Weights of a small transformer language model.
Size: 10 layers, vocabulary 16384, 31.9M parameters.
Architecture: RMSNorm before each block, learned positions, biases, tied embeddings, capped logits.
Training: a variant of Adam for these matrices, 5474 steps.
Each number is 128 + 24 x the weight over the matrix's rms, rounded and kept within 0 to 255. Layers, rows and columns count from 0. Numbers have three digits each.

# q: layer 5 attention query, 448x448, rms 0.0496, rows 0-63, columns 64-127
# k: layer 5 attention key, 448x448, rms 0.0422, rows 0-63, columns 64-127
# v: layer 5 attention value, 448x448, rms 0.0421, rows 0-35, columns 64-127
# o: layer 5 attention output (transposed), 448x448, rms 0.0368, rows 0-35, columns 64-127
q0:160131128116128150143104148150132127147120108132138150113135109150142138124154100167137128129136089165088110102103158066136150144075135137127101135078127108218154124100148126145128112137123160
k0:138118149121120151165147125139145226124112089108138117140147138138146079183166124150123115150138100138150145124136119120160180172130134149120143150142144069148149142114106148109134147126153110
q1:107131153122203146114144138135170129129121139138145067165142164110146108132105096052098112151100137114112097134146107161126126091192141096091183139141141110072151138128101100150109100168153129
k1:114097147138151111073128118092154212123138127113107133125147152115157065132121124116146188139108126145170097093163113185131119127113112129091154110159103134102133123126108112140116144150094141
q2:074164133112117129082169127117075137143160124113154162096146128077107122130109126077111167158161161143082170131171041136098152081139153112166181140126125103168078160133165044143104151118121141
k2:165141117101093124114111156123132038136102146111169122125113132077120156110132099100166194176140146141127137117143111122112109122043161084148128104118125137116081136155120137129121121142105157
q3:139126106117145108125139105089202139140148150140152149123175122083116126137107136145151141106096126133143178116135087100121121086096150101117156114108144103100166145103082105098086119187115165
k3:125109091165147126148135169085154114144136119129136091106119081084138087165170095112154139149114112112096117089108126153121162077100152150111172140115104155126092106160119139155115122118126103
q4:137122083159140106130115141100148122107151131109171162100127123171122120125110138149116153085134107137162103084124135133161106132135120161152131129106150160105146107125152140109142114144102158
k4:106118143134087132135131116100128047142132136100122113142142129131146172116158141118139132092113124126135114113144127135099150129110135134092161144142177162106174120138113123147119124120104090
q5:164106148161100105149128134128077112107104121164114132109188180098099115136131099141168148156084168165082096088112135138103115123070130099099119129085095102141164113130137196123051168111161144
k5:132158166164107119119110106176114066087118144104138139123103130106063106148120153091140146125151129131085132106091052146091127148055161091136146154137148141099161116126080143091129151119129155
q6:126099140153107149169131063161144146090127137089081055143163110137164139125118095127123087149092101119115116095084146162136121119117120166104131135114132099090137173095081142124160111105160121
k6:102118068167091135095119134131105126089144118169103144127081111139115096120120126118069116141111145130077122156157161111175109128173123156102150107073106145055131094150147128187115141130102069
q7:135076125123098203099091072134158142127100128148105146148165114113139113125149117200118170155122106164131145117160115150162148175112096153121089084177125097184158149104158140160169104114120121
k7:130134174090122154093166099148125189117156108110134103101120164122146074126184080110167138144163112162099098130133095121136144181157130098132171097143132102145108170121142073130150146148163131
q8:116156112190153098110128142123098142133142135103127140125160163113115106127110126104145179116072156132146108112123077132125115126122126158101194099144136138106154064123145165106051137113115152
k8:131133122130144098102115145125141108111107152102095105125142119099104118133087133100147148086104129138126135086106118190111149102056135104090142126117112135069151128135106099113074081116117125
q9:129103143094100125150143098174125136128123111139137113121150131154130126135164094154163135145086156123094098108078132107114125133110161148122148124128106074111146111119129157134109128116134134
k9:100124134141091122130114110123112017108086171130135142157138140112103161106147126124139108122118129146103105100109139131111137147125099139132135142122147177108155140157127115139121098130129149
q10:181130135093128167147115134136151143121114106098146129141124108169174136126130091186151164112108138160163131069130125129174147139073084155094098127162152116118166143129114098116135128128146119
k10:125141136146096154141138151132172171103131085121109109141119167176153106143140128152126176131125137130151098114163147137112149144087125115080184118145140144125173129108144110112130152098131133
q11:178140080151083130153092183135103124126157134145122136147129115147114134123086144134139145116110113120108147162173134118149165120107099126094153160133143121177104108128113108134117137163187129
k11:112139120113125150185147128149150157133171097097138138123135107149144137140120100135101147123135140088159119139136140097163129115137137121085122158184172126158125122098159135126166167126134095
q12:096129141158175116154082140107129146138144135149075140155113152169127127118114138095146097092161151108171134130103111118101106150135121165133092110171151164082142105088134135093163078113090138
k12:151117109159174133094158149112135213150161112115112127125154136145152112151090170125121106130125130116194114122126122152099099112167139143131112108111108089124114131116161145112120137136170112
q13:161124153060168112163164126148154141117131155162153087129096151157153126127167141166161117101117139095151165152131142138159132143139115129137178156174153136090119174149097120134143080181087120
k13:105128122127131134100111130087120123124138166133122107131117153122144156128119176140115126096114162132153112143163136141121121109144111148140149114160103148115152137123145120180108089140146118
q14:123130152111124130088135127151113145159094123125096102135130117126101129131154082140175136137112169147108179118077080107067096159139152116125057094139096131116163151109115197114122158091118126
k14:117144154149158150086125123125095123141069123116088099136126115118101074144102157088163127155156124158096138105132137111048117153118149139118090154080082140119161131152125114121134151098179171
q15:142121086178133179132139093129109125110119134171139084124115106084130118139120117150123138129046151191139118092123099132044142093157146107081178126099143113098173115139113154093122118164168129
k15:149151167150131134113096129150145071127112165143090102135137155151122147113156096108128136145095114128092095083157135162101114146115122114089172132091131153106151149118082140132096143110148086
q16:107165155152098126125140165112116105088131103123095163105150128119084131124102123132124131162159120120121160122108098122100126127115136112150126136139101122127083153105120165092131161069130141
k16:158137100152122133131109144166104146122160091143127171154128108132068124131114140111131129147141114108115161152127126108141102126131164108127086142130130116140099110108138146125153169112139123
q17:117125112119091100183113127140074122117137123049154182113110149106171145111140111107083178122117151132131141097145111119150167131083130137121131135119171123164113098137109098137130129118105127
k17:154145111122090125143111144161131188104107181112138125118104171135146181063125120142134145111132129128118129129140166139145133143073100133120166132133092109127120119118104146110131126125099157
q18:101109147063164132102171109138171126155100125155135070135138133138148098136165149102130091165112117102117119152131138125134126087164143106111157153132102104115144111111114113154129088165114127
k18:085106125128128111103111113094101043140121190169114118142128135110137180099129127119123111113124130134113116130103112147125148149143097151128157103117117171148133149165118134140106086160133142
q19:115123131144098144135106093168130110120156141124119151152111144130130127127123096121101110110110135114135115140141145142171122106134125103103151147110176121159143134143120113153121131156147115
k19:159148146120128138142164123135168144106147103128118152160140144136153087124129117155107159105145133132160116127197097135152129123120124096138145097173164103098144132097157143138137167169143094
q20:126148156131156123183147133161167137136167115088171122127080143174162148116149108105156126131126153089154123154115112119160138104139171163142148124181125133103120124107124117127166096121077109
k20:133107088071099125113116135103122175129117126115135138148130137145181144104120161155110142110124180119192115125159180150138095162107102172106113115163116112099136115111143105164112090128130143
q21:130096154107145121120110141163145129111118124159148117127123142128129119126147109164143132111128097115098071146080165126116114161124134125110148138110102145110117136130095196121131145128114132
k21:089103148126109094108116098120091132115082174118136142140147130105115128129148141128131100092123125127080116108096125144117153106148125164144106135116124160130163127141099107136111121126106153
q22:145132118127167164137118099102178149168170145154128093127072112152153141126142128137130118077103105100152092127106174138162099081176130138127146147088173116104127077122128118123139092179115091
k22:117119110132169149119129149088172127107134139123108115174169128142168113156148086163089090102075142138165105121147154157163150116178074154089139124118142121131179117097121132136124091127114097
q23:115116148122133142107125133136107117143143118096083131127081188132116143124158167116137139077132135123121163156126143113142134176096141124139109124138163155187148149134141083141122134154152123
k23:162156171109080127178162140130120103148108159104179107122129129149142188131102128122113151124151170124103154179134151097134122162140162121151123109155142135160099108135132093122159155132190168
q24:132175145071178113128158161155136137196113113090151118097110172156162138126115136118120169112116172119177099136096123133144099141166137161150147127174103124092093066151144127132146129108076086
k24:117119103144130109123077134080114090125096174149137127163108121171157172106122145171107122088130154124159132109116177152149154162128074174112117135142123158123142145132148105136100083131093165
q25:112107120132080107130098140076134114104125127137083136121123081132119135139084147136081104089175054118132141154134166096145138144150151151109061175110161133113097165111089132126142141133145108
k25:111099124131139139143120131167128171150159070153142137109127135119117086141126119104091093156137129115107148162125123076109123084140174106162096113106122145142129123130135154119149182138141101
q26:171111165100094135131132112161104133104129129113135104119136128151145118127167103142140121115119139112129127135090122131130145149114128149101174148144096109133128140129110141158136127130105161
k26:112135137115094117114127083146079038113102192138126137103130141079096167109140117138136105115145123144087122135131141136152138134134110145136121134116124174104161155154128124144106087124112118
q27:133088106143040113117137125128104106114104141126076152086139101097132121131117170143102128099148109141141138149133116134138139170135097126143128155131143149168096179127106137131149134146113117
k27:132144146147150118136092096182104138124118176139116112095131148120093196073114130124100123175172055120092159142101128114121143104131162125150113134155093130184090119133156160155146158114126135
q28:151130142122136166133142118149118127156131142138104132159118146133138137120117102109115154129122134148134117094152088148092151119141113144107118145131129082118123124119135080152114125130157122
k28:142137122137131149101145130128150208118133100118110125142134156169157090133109121135159182132133111133161156095181089160121131162083130100099161093162116080100159097105168138089137117127141145
q29:134104157105149105146129130113161116147173127199088120118085156137155141127131148130134138092106084132118046150136179122153131161120179112096120156126149147143121092140137142154149106206116085
k29:151114147092153158140113130133157136140131094153134152182157138202194134122123125196100122121151153147196152094160106129123171131145079122132138152208158111178169129108119151091151116146157134
q30:110149092194126113119087161102159133107155128122115120138063069145139141131093173068130105127135058099131152142194138124126143078160184116105077128076159163122108123106092100120182122148131130
k30:101077114127156156136155156117156114155169153139093121100165105121156176086130104127087098156079138096102148137141157077147108085152173147112139124099142127130100088091126164148154123135151062
q31:136111144125121121159133107128138124144100118121164138117118132110127121128138137174117083128120151189123117130126166165119126128121105151120124085107122120086137152117134125132133140087091109
k31:113136104140106130106147086143065104103105148118140134115122107086130140150154114102137129113113121113102104125092128126129139126111125128147120136084134169107151131135089145123096110139119131
q32:127124181086165112120141152155110168162127119128112077108172149100156126122121126189110142122107156107150103168089096122117190113116108174135151133154141097094108125140144105088112114145165125
k32:135140116103138113097088150106115186152092087150136099169129162142129047135079120118113142097126142146149120141106113112121140141098092109132128130106108124128146124153153115111092106159102197
q33:119109123120174104107092108143138124131115128136196127152171094141120111136160146075153101130157108087173096139103108141136097130141125102139106120163063173086132090082114182114079096063103139
k33:105096121132149117087137120098127119131134186126100119089116154095084111114116160099148131128146111151125102107109119170074120154104130163103099109128101210122164089131114159124075119106111132
q34:134183136145048130209100132064124127121099120093081126125132113108151137134140141105082120112099144108106160103122179140185137079099126112120096146093159158197108178130095112134124140123147142
k34:151134124172129125176154147171127166130129186084165115117105129079086184157117134166107122125157171140091147184118161086113122071119126156145121124090129117128110136141085124121152188113120131
q35:108197146133120116090130136107116110131133138068142138114113139106119125118131139096114146113136178082121185150128116170143124072129141107114197119123180111107104174154112071115128145090073140
k35:137114086165097105136141185100122129113174162117171126120154118036123171149065139099114162124131169144108141133141144100159106066101125145139118133120085145102072159166127132128120131132139156
q36:130126141119148122170112094171139165149180109132139141091107066200148129126102132123121141138147158111138110089073171167145053120182105139130098138123110126078079064098150117127149135126029096
k36:109110109156152123132088129092146121113121079106117139146111121158165103117108139143116081118122132161211124102103150155098125088129084107122127160139145130065153113166143125145103142092098125
q37:080075104121139130174116108165104122125090126149192119135140141128122135135127087158120074154107090126096110119086129113116134127126112152135099125120072137134145098096127202093120082080143148
k37:123117100130112117095121109140106110109117199127105147125106126122103159117143175138143081076120106121141127134113101165114100175162122143125114128138092140114155073119111159132130112124097108
q38:102108124121101126166145157114097130131142121130138143107147145112114144134105103151115121151121159159108154097089110161139160107061113149127138143115126072120124161081129089103093100096163143
k38:176164081168121155155128157152150131129138068096126152161083126147121081135144138129128150133130119122111166130138087103147107166092169094137122139136135095114100082133159189087138162110101131
q39:133126132149100151120122130133099127111135118107134117103145134138123143131142106141144130133132113127096113116060120135136118139098132157147120114114132121136143123133155151139148112072136158
k39:117143122116083100122121123131111064122096189136133119110110112107094177103152145121094121112131131139081140123104145119117145152120135173114127137091132127095142139134098113130144100144108146
q40:099159100088121144162140152136149126134113111089119077159114120156129125132131105113136147159123132128158140121169089070127139153139160125187116130161124136189098112121144073107151079141144141
k40:146135112089111149127123148125136055171125105150127122170112138170145122137134134156156129146111152127145132151180131126120116174133125130125135123154134108137111123112150120140126113136169117
q41:140085127113116152125144038156143125135129130135189126157077121081121129130154131112107104131084159166129118169180148140113171087179113043062158158134149101107137131125104056135064186147150084
k41:145153086105103161106156120124122045082094172071132137133108091108134135117153053129095164150081147141131084128133107191133069119127128080133144147130118166124126098155103175116091124113103122
q42:086121127070169168092158167154129130188084130167143142135133118122135116129125140142087105144150143125153062169150136098131139171148090157183135112177076145138123098137185126147153117142114082
k42:115130136046162123138084091107145137176097106151126146156106175201170122142167124152168114126157107115173109146122134141146134184167113103145081122199118105212085129112169127123153092126128171
q43:128100110125160160117122139147103137168108136094107112171094165138148145120147114080092135128096138135091130119109107130124132104136113121135119110067140111160197131116146103116116161160194166
k43:158131132150134139190158121125146149099134146053188143156117103126123176101098131123136123088095175120143119150163121180121102152104129118101124120134120082164107074110126129087108104071152135
q44:151081121168075145154127062135117146125134159133039112115168147095120128123115064126151127129072118139081145138137152135138100137103085121096165094090141096189139154128160109158156139132170125
k44:139157138123096129148131119147120181094138078107150137131105105085140096126165079131086082149124131173124129133154111097153126119125148079113107152121132071114101133123144124124156162167142112
q45:147110116133136110168094121140122149103135151098165100101159119136127136123165101149108098136137101106094148146077139116102162115119144153123129143102106137130098132127124132126150093114111148
k45:088112118087094104116126136129086119120104174124107092106120114105112148134131147133102093109102139131097133149112168113147109155141123163130134143111097143118142154144105140147104110128098116
q46:138128105112161145133141083169111157146143157154130099143113159157121124130150091154169107154128139151146113094143074142128089151141124145148137059139064114121170087103154151118148086110105122
k46:130132127120134160087134124107121069139124166120093125146125143153145163107152149118164113134089108134144103110166118174108141171148091126096174101142142115091168123091145099139107046146160118
q47:131097092156151167110082131158109129149094120107153101137158086124147135125137144067117134142122085131128072095128145136130129101134150129130095114071114136140114075161089132159126139027136132
k47:075128139154153100154135117145107190107152209131141108089110142130132132110170114107131093113103103110092125111066180115126119136172149138096125121094126154128155141091078159129146120156105133
q48:136131131100115085150117177119125107108178110125148139066105087113127137127136177149142143136173110170145179154147153115138165141115140133103106138134119113104071118100145114096153145115092129
k48:161128106120117142199098113166084169114128096142136142130139103158126118123118137134074093130150143089123153156058178101155101129121132131155060164136132114192105139153126150121134158107123127
q49:195116122102124181141140111123143149125133140158128085169134152119131123120142086126156114140085133134105142103145139160142108104115145114098191096130140087130165147118172087144105044132113145
k49:084123138104114125111163130103157146142163119127112091116147156132176077188148126139135169143094147155142095095192106142171159201114103141110181118169118099109136142134135115111120083174155110
q50:119172123186121099142094138125111120088146129148087200115151134142099120125105096136163177145177152130144162087113113143146100177092121140130101130150125128102136132113146169126117115091107163
k50:178117147155124141123122145156127165159164068124135133109133126109128080142111157120148131141150116129147156109148081134096131121082167099124138129137152124110115129124160114123131169118146125
q51:141081126129093130220097137164131158089119119076156126108185104138139138132174073205112111115126076129111100148094124040124196160057120171128129160126115112186110161131112162143124136157158142
k51:123141123052039126157113126180097131098106076153120143173103155154085082165159122159126126097100146114089126153111134113125118165094180141127109154142118125113150133130107141121120156122116141
q52:159138103101166144207129129128176154172125093134170104164100171190180117125146143142131167115108156156142129127170086116156170132105109143090129074164137133114139087102176103131116092169091133
k52:129132112087108125159140139121115058134104100082151115153151131191163157124125117169142141127125141157171089110142123132150150158100084151126174131148165135146143139130120111114115081127138154
q53:183114135117129143099143113125125132139182122103141117091106101111136138124148109160107170123097130157102121090113146154134104120117173141133126122064153089122123136115140126143137165134117122
k53:136131126149109138127116113133113107111092159117145115140140122113119164102128108090096142118125141133084138109108157135139148127108091141114154132096135142089188134141091099148115120105122153
q54:130085116148099168163121112107109137134145102158130169176068135154124133130068152123090126091118156163188112103186121148103127146117151156095081112155142126092156086115136113118124087110126112
k54:156140108126120156138158140125157082166138073140102125133133118211169122153137128150119124133150133147171112107167129132117110150143112102122142138144153133147114096104150128116154153139139107
q55:126112145107060133152150110154112107098108127086207145153137101062116118140148097143105118147150133137091149129133112067125134143080139084140154129122161135255124183175125098191114170160161125
k55:142165137076045159177144127146109018125106132071179108106085127112107141125161094144152161144119143156093115158158123134142117155088161102153165156166110136120090124122081131112127164127122124
q56:100105130195147118089091125118125123085146157124087147136131138108070126131109121099107130154157151123124148120085114175109084100147152119117152154108142109109126108115133146111090152069142156
k56:137109138174149108089167125107141196115152121118103122073137100064107099161095126074120114141132126116094159134123110150103112072146170128147119116099102095078111147124123138121105166121130132
q57:112155121092164118126125154109159136174125090110126149131124122169140149131118134144092120105099129147131119099089177119172145134134131143174104152114139120124134142148119082110132116134116094
k57:130140102148120149199110182099158120151123112118146110174099130176182138134146120165141156123165143138166133116123160064131150149125101165109106150105151146160149094146107130124129150090110144
q58:147125133109144125093121149107157114124144117133150104096121088127146110125146154131139126141171069103116169171093114153154112127141151110168171102156080149156074150124135138142139102160080152
k58:089099113092147091109109118114097092126117157139148101104154124096083145122147129113090111154107100112076157150081164137135178140136108213151120131121117124184067139142122080126122063128115134
q59:102077104143116083143075125120129116088138138139131150103129129129111153128143130175110119106150046103115135109111179062154185172077126159163118169098138144165134152126135153140183121145128147
k59:126113139107081115110119125132103143121110202123147128102121137080095194084141151144107096113123135114090152158100129119106126123149143155149134130116122116119145151135099120131153122150119147
q60:154145146107132098154131107136157133128105129141142135102108143149173142120140138147129150139144143131144106104155162129158142127137118117140155122133127148106149109116139128150186096160084129
k60:151100149130134130131094117124112185128115171117131119120148156124175169085144144161114124100121115122113108120107149157146151127105072171136154119127135123132151155138117128139107096139120133
q61:122100110166075116136120146108054123113122129104114147087168067109102130143125144131114139115147119128101117105106135106088121109081111157148109157070122130152086131153107157116100173106152143
k61:116126146136101117134109128146114031110127138135108131144099120113078182123123120111109099110138110125093149151080154098114124079149156133139079148055129143120128130142095155132137137108087133
q62:110116126109197142101168111170115137165165133158147129164091206140122117134102122054125092111085179115153071133129108170086095156160145078113141122168129128103158059159110133156098144164127087
k62:135150098152166124132118124105147034145114152104125136131111104136169149065103134150148156103113159158189111079138116174105116146101112107103155141153132187111159123117138134150096104141105108
q63:152115098116177134116124154124133128148144124122139153106132143104115123119153153123141166114106162164113175101153151146111132153160130138121164144088156131114124143165142095158080155141089129
k63:115176158120140098169107113132144119115102126098171094121146120130175110150144096113145157107157111123145139094092137110136174120100121097125154152142142150138120167175101107133120134118089133
v0:189118123123102139120149152148125140103161112108125133091111126104110131133119142150115109133144122170124103126114121105127132128118108147131141120132073140115109147102153083130138113165105106
o0:089158115130165101128120151097127250118152142107118135121136115149124058131128140160126136109151140124126137117136136141136136144106142098132142123124126133131143091119097137118142191128103119
v1:104152144121176119083127109123105142067130099155074192136114143132120128123128147113150164143144135118097095125095107117098094113155070119143094141143100110143131106168131134204096147165131164
o1:141131113135142160159118140159152161184192153161126061139139086185132068126081105142118125096159115125147132136153178128149167160131117141134114157087119209127145171150155124130213147107136088
v2:123128148079147116149156140145117107089120134120128121098099115133120132129105135182113130128171137140128181147102144104126206157115131205138125152110141140121123183103116155103095106123130119
o2:137121125117131191089170076131082143157130111157117180125074146095185121128144088139099150099120082113123106130157145140109111139188126083134173149179166132105067088103073146120187199116154095
v3:103146088115122169112112125133117145135130138094158135156152135160142145132165114116107134133123136129139117124120133154135076113148082076118106137148123151123126048167122090190129145137094147
o3:123087133136135051130116148120144140175137039092138147111170121134089114124131148087147108129150187129127154105119105156134152128123110162146104128134125073140134173155180129109079108118129152
v4:077111123148217135132105076175128130154150141197157077089111145151106127122100090129133109132131151166155137121089147099130112135149169086088129091130119137080151115112165131097134084054129105
o4:129184148115071089136098139071131155101121102105147170124130134094120093135157135126103160143136143100123106161130116089154149163108140097131126142162123137140140158087079140134106143152111114
v5:151128152146116110139165074146133123132123119059103191116142096108133140125126107182094126106146161167140113144146134133130103144113126162089115094142152141135139187128174166148141116137115081
o5:083101113128185157124132130100139160105106164162115103137097092170091147144139161123125075156109036138155136090081147056084118129168151135136096143092131138107103104128112139122060116108099146
v6:102143087145088100145097089105142127059114127133156158184106140097135104129107157140092157114141063146083114127142129139139154112113104123102105108147103150142122192064138172161155120159071108
o6:126119106156169185151122156151159145219161169122102118145115107178162115137076115164117115095140183141180142144130173147135117169122111141110140149062109154113149083180164120152151120092157156
v7:111157137149131119157152108138122121147162120118139143131120150121128147124096115101175100134140186120139114122105162187168120119083127136076108133161149138144111093112120157163075084115191095
o7:103102131131137153119124149135132203101092009120132119115166123102118000133129135122117130138135094129118120120127125086089131117126137131141140108153125088119117156126125115114154158134131143
v8:115127175134104165140166116163184122113120129087237086130110133136106145126118101149093069152147115168115105108141125113112160140117125128128129113113137104125100183133099086107193128046115084
o8:121152096089153049092112143097096117104115148121098172131103194113144169146170145143150160137133142116138089182108088131152111097094163113117139123163112103120108071125100155117027129149114175
v9:128133137123042161118155172133158123070096114081175150190119089133099125127091144148071083127142117141112137088137108141078086083127097153155116123136146077166107176156103090154163163129096086
o9:126120076109174053118129152193100176156140174123095154130090186090190100123115136136173136119119144145128127157140114151160107135122124149151167127117136131165139103159163145124108105127138133
v10:136116124131134096151125221124148147169131104138125073103096150146128107137109182096125111109176106141112112155136153106108164104122111112116083114151075148162115089084102162093122180139134130
o10:134177156126083126126143105130118147121155121090155154146155115075125130108135079172127112136127175154107137125156164125176130113123121110127198132068181086122151153153144086181189154157143117
v11:167121100112102108111166163142115133172130109141136137108121087131157133131127144158104124122098089103173176134170116127121119117114145114137124153119144147135120107152095113095172117152128129
o11:123104141123147101129122117112131181068114113072131121133147169128139062131133114103133143136127235149106135086093100147107116099108134123101134120167134065129168131162115128137072121134117139
v12:099160105127132125142117151144114114114175131150105111135120141149108129128133110092178134143094126119131126122098142157170154134094116136131131129127128148140116102110132100132061114143135133
o12:125112108121132153133145099133105149153114119121127113106154144091126109126140120148121152115146135130092111117131126179097119119139113120129111103186116116143136152127115123114184116150164120
v13:104135133144166135101097174105125124097098106140131140112115075121096135121125171110098129109115113144137106130113126090101121090167135131153148125161134111131162146144124104123158154165109141
o13:176167120114101136157108079131148097122164237107123108127130171125175114134109134159111117130108136121119129148149097111148137119129138116099161158102109200129167136111128113146147094159118101
v14:098130158128163139137122136103114131107090123147080121137127127157097122119107165104107100143163109145120100144111117116103132099154101132134115126153107098126156119105138155131088137142116131
o14:158151130142115124138125100149126172147187141127107135132101111111159054122114120141116129127123139130141112119174143119169151122123118130126151149098152179092139152134138100149177180140102097
v15:108149173101108160128124140144128129077159130077146079126091117159107134132109115109101162080150171134106149142109104128148165123102109094117161111183095113153118110147110083124156149143122135
o15:101113108127133092132113108133101084201154140134121148109161159161099160130118147160117142131135064115119066136111138158150108129124111127128132137096108130158104121109149164129141116120149137
v16:129158159101128159123106160163133121090177136141180100132095071135145131126168104127155092148111084113160100047105076088128118113103118112151178157098164145122128101197034097094185147153101147
o16:137137150080110066115108136105079062166133142097136159114133168101109131142134124106145138144130175125126127187123059143126125116100131099101101114200091079200155126107177190086093085128141134
v17:187148154102127180104139094139130130112154111110116144142149107118147136120156121069179166110116113099114133117104107149104077120117102117118115111121126174136126111103093083138119105146141152
o17:097074150135139094135141166113140128116127088125112137118156084140113110104089131101142108110147111122141154101136118103113169126103118122141117116120120088146115153111170134104135124124121121
v18:112133093121161108153137109142107107112149134153135177135105125091114102129091096133159099135141106163116175108120067128118155151075113124093168078137077133178131166054128191101092121135082138
o18:141096159149120199137126151125146167160135104144112074141077108166138094119098109137115138104087143123152108147118174075118113126143136110083110135100116105131171128130144102151166099122133150
v19:156174160138082108139133204137132140159118115124128073110113117136120123134161136111151118138112129066166117133155058089107143131112167185173161148100143131118126139184124095117115116149158173
o19:130161112106114136154140100113139116031111203112129137124114157112117130147127118185161135144126100144101146083129100170122113085107154103136113103170145154131155085131096129119150117163147099
v20:121152152100095111115107149119114121070107117078092137158117112100118111135143155166086153116132111097093126110173112154151195112106129153127139124121140112141099191127122114119110130188138143
o20:125115114143144189136128104142112087185139198161109062121140151178142178145093118148116110125129098123119113150110163172120081136144108132118100115126097151127135089132147129137162092099143121
v21:140135102089150185050109138161126130089120114161179142080118065100132138133132121122113159157064134092147133108086147128179160132119160117146155194111118147117137099170096058105131104120153138
o21:101118131149117138123117174105122093123134134116114057099203156171142161144109164115094114133155110113119138148118111131109116139119146114140106128187079099137106102085138154108140131111130092
v22:151129098080095114181110095121117121110031147159093158174128127146158124140158156159115157099100132109135074111170208141122153095158154154125102172116167126106105153149066151077084122160130149
o22:168121132146177161115159131188124096203142170151121135104122111145141148124122150048114129115127143125123187163134089171125102138153107161144141115136096144073126116139153147100148099124117119
v23:086180157129133205162127100159144143091140119112182134111099144151126122122109110074100124131172185144091082074113120120109148153152110128114101091142069112151111129181117125130129149130122143
o23:141115108104163089104144140129138111162151159128145067116136131107131123142104178154138150110125020083094133183128143133191145127114149121134150133118119130124079141097130131132153129157116136
v24:149144140101129121117108128128118124140121101133090184125120109138118118117156153117133140148127116088118181132149131167127117109143154140161086104104150118168144108094140118122113139105134122
o24:144104111131105129137143100144125046124124231151130079128131130097166206130106118118138130127122139128111114143145135126125130132130118146133147127124127159129132150153127088152166119118140113
v25:170115087129151129122127155132144145181122113183098098092136121120137125125124135073174101117113138122126182129181110120108103133124170085128118097109073180109121073090123118108140125130165166
o25:132153180141045112139139162123151080033118103093135146141147089099131178140120134119133160116120159115108141123131134087146160089068149111137180134096139098148137142124144095160142155152111117
v26:114132145116123117133127110138140122148177159092140091113169145112124133122110080137128091134160149136133144163131087120140140150117112111117142139145113137122141146093159158128146130119165153
o26:113147146141111145128131137123126143127104045143131194129114087153076137112146147159116132148123083132165089126123144110127125141147119117133110142136126125136094122109141133129101177119116153
v27:171147157089111083117167174114154123132128129106182098074111146098143143125153149199099112158170084141126102104229181086078135106123135145136133135084155113115096203157138087174155113169155110
o27:133157077085183074098121127064106179104120192139105145138123185113129149185179106180152123127135175103141135135135109208119108131126154069106131112212108136116143063141086125115070151152132135
v28:088126162129187147144093077141137155174117122149123041085095138189151115126121117100155142136162121148112115129145181097100127132153149048083127117176048130105145050121128141079153117087117117
o28:156160130090075095119109132071105060120165078118161186132190142093070139110154132116100153137146195099120140154102145119196142143075117121113113155109147087141115206137135101149132144159134147
v29:132139139108109160079113174121094130118101104087137125179145108143115135128156134090116116111123111139102107091110089173131136118108073068163160134114120123166114096130114082120145154167058151
o29:152119113141135071137134103120126147189145122109111083127157161124163108142101149149160129115126172123114109140114121167146127101148123163108144109148102119135155119128159107123099084136141143
v30:067119128117168095129145146137103134104130163117143099108113128148072126119128160142097116118147093157135116187088161129120216134142106127098129147174096099123127144098108132131099129117107154
o30:134131123141157149109127108128140187154154018117127148126129144158150011129134123141115130141128145123141119099132135144127108129145119111117140132149145125101124124120127119136149159116129128
v31:129101105134101114125113110126097136098072138144121121139128099153151134138157136147114191145086058113133132135154136125129150141139132112119165193133115143091120128194078090106159113151083157
o31:138104109133169107141109111128138088185178102095102182130120166187101131140145114071153147120144255146140161087122085202117108123098106138117108130126126095108155089164136158111063105110143124
v32:124074127107134169125088042147069133123083129106123183142183112119121139132142082175081156098067185139145103090101189188174117119124136119121122142115163087115151127160136123070142118110083133
o32:128101122143175107109139134154140127215132143142112120108122138193113131141121177049136128152134035091135126148120125104110102171203133184155105109117077158091070134106101150118098090091109140
v33:159116114135098138108129052095171096072079170090131109133188114101155120126156114180109134150108127145099120097160107150153160131116101120119193167127092132102132172106119078158151116204109164
o33:117143130139147137125126176132128197158154011132105154127116123191116085120128133128133150111132168125147148137119152147125112130125116121129087130119113115146118098137151139090122146096127134
v34:140095126133127104124171174156107139129154161167106093096129168144109105128092097147144122156152119140137180186115045137160100166160128099116178109156061094127098116141170139158141140129127128
o34:131203129125076080161101110108144147126174164093131135129075101134075179144153095172150165122139188140127078068161178147146122119096121103148108118083148187152171129159083136144113162145130109
v35:117086100081131127116113097130114141104124131080143120104167108118148124124164101144111121150108142139117138099119151175134110108117140087115160136127115124157149097109137172141119135157109115
o35:126129110132114116132132138121124089192129186129134133112128139118121248123134133108130125135125161112118140140132140112133121120133114162136121135132119144128114146140118106114173082119135148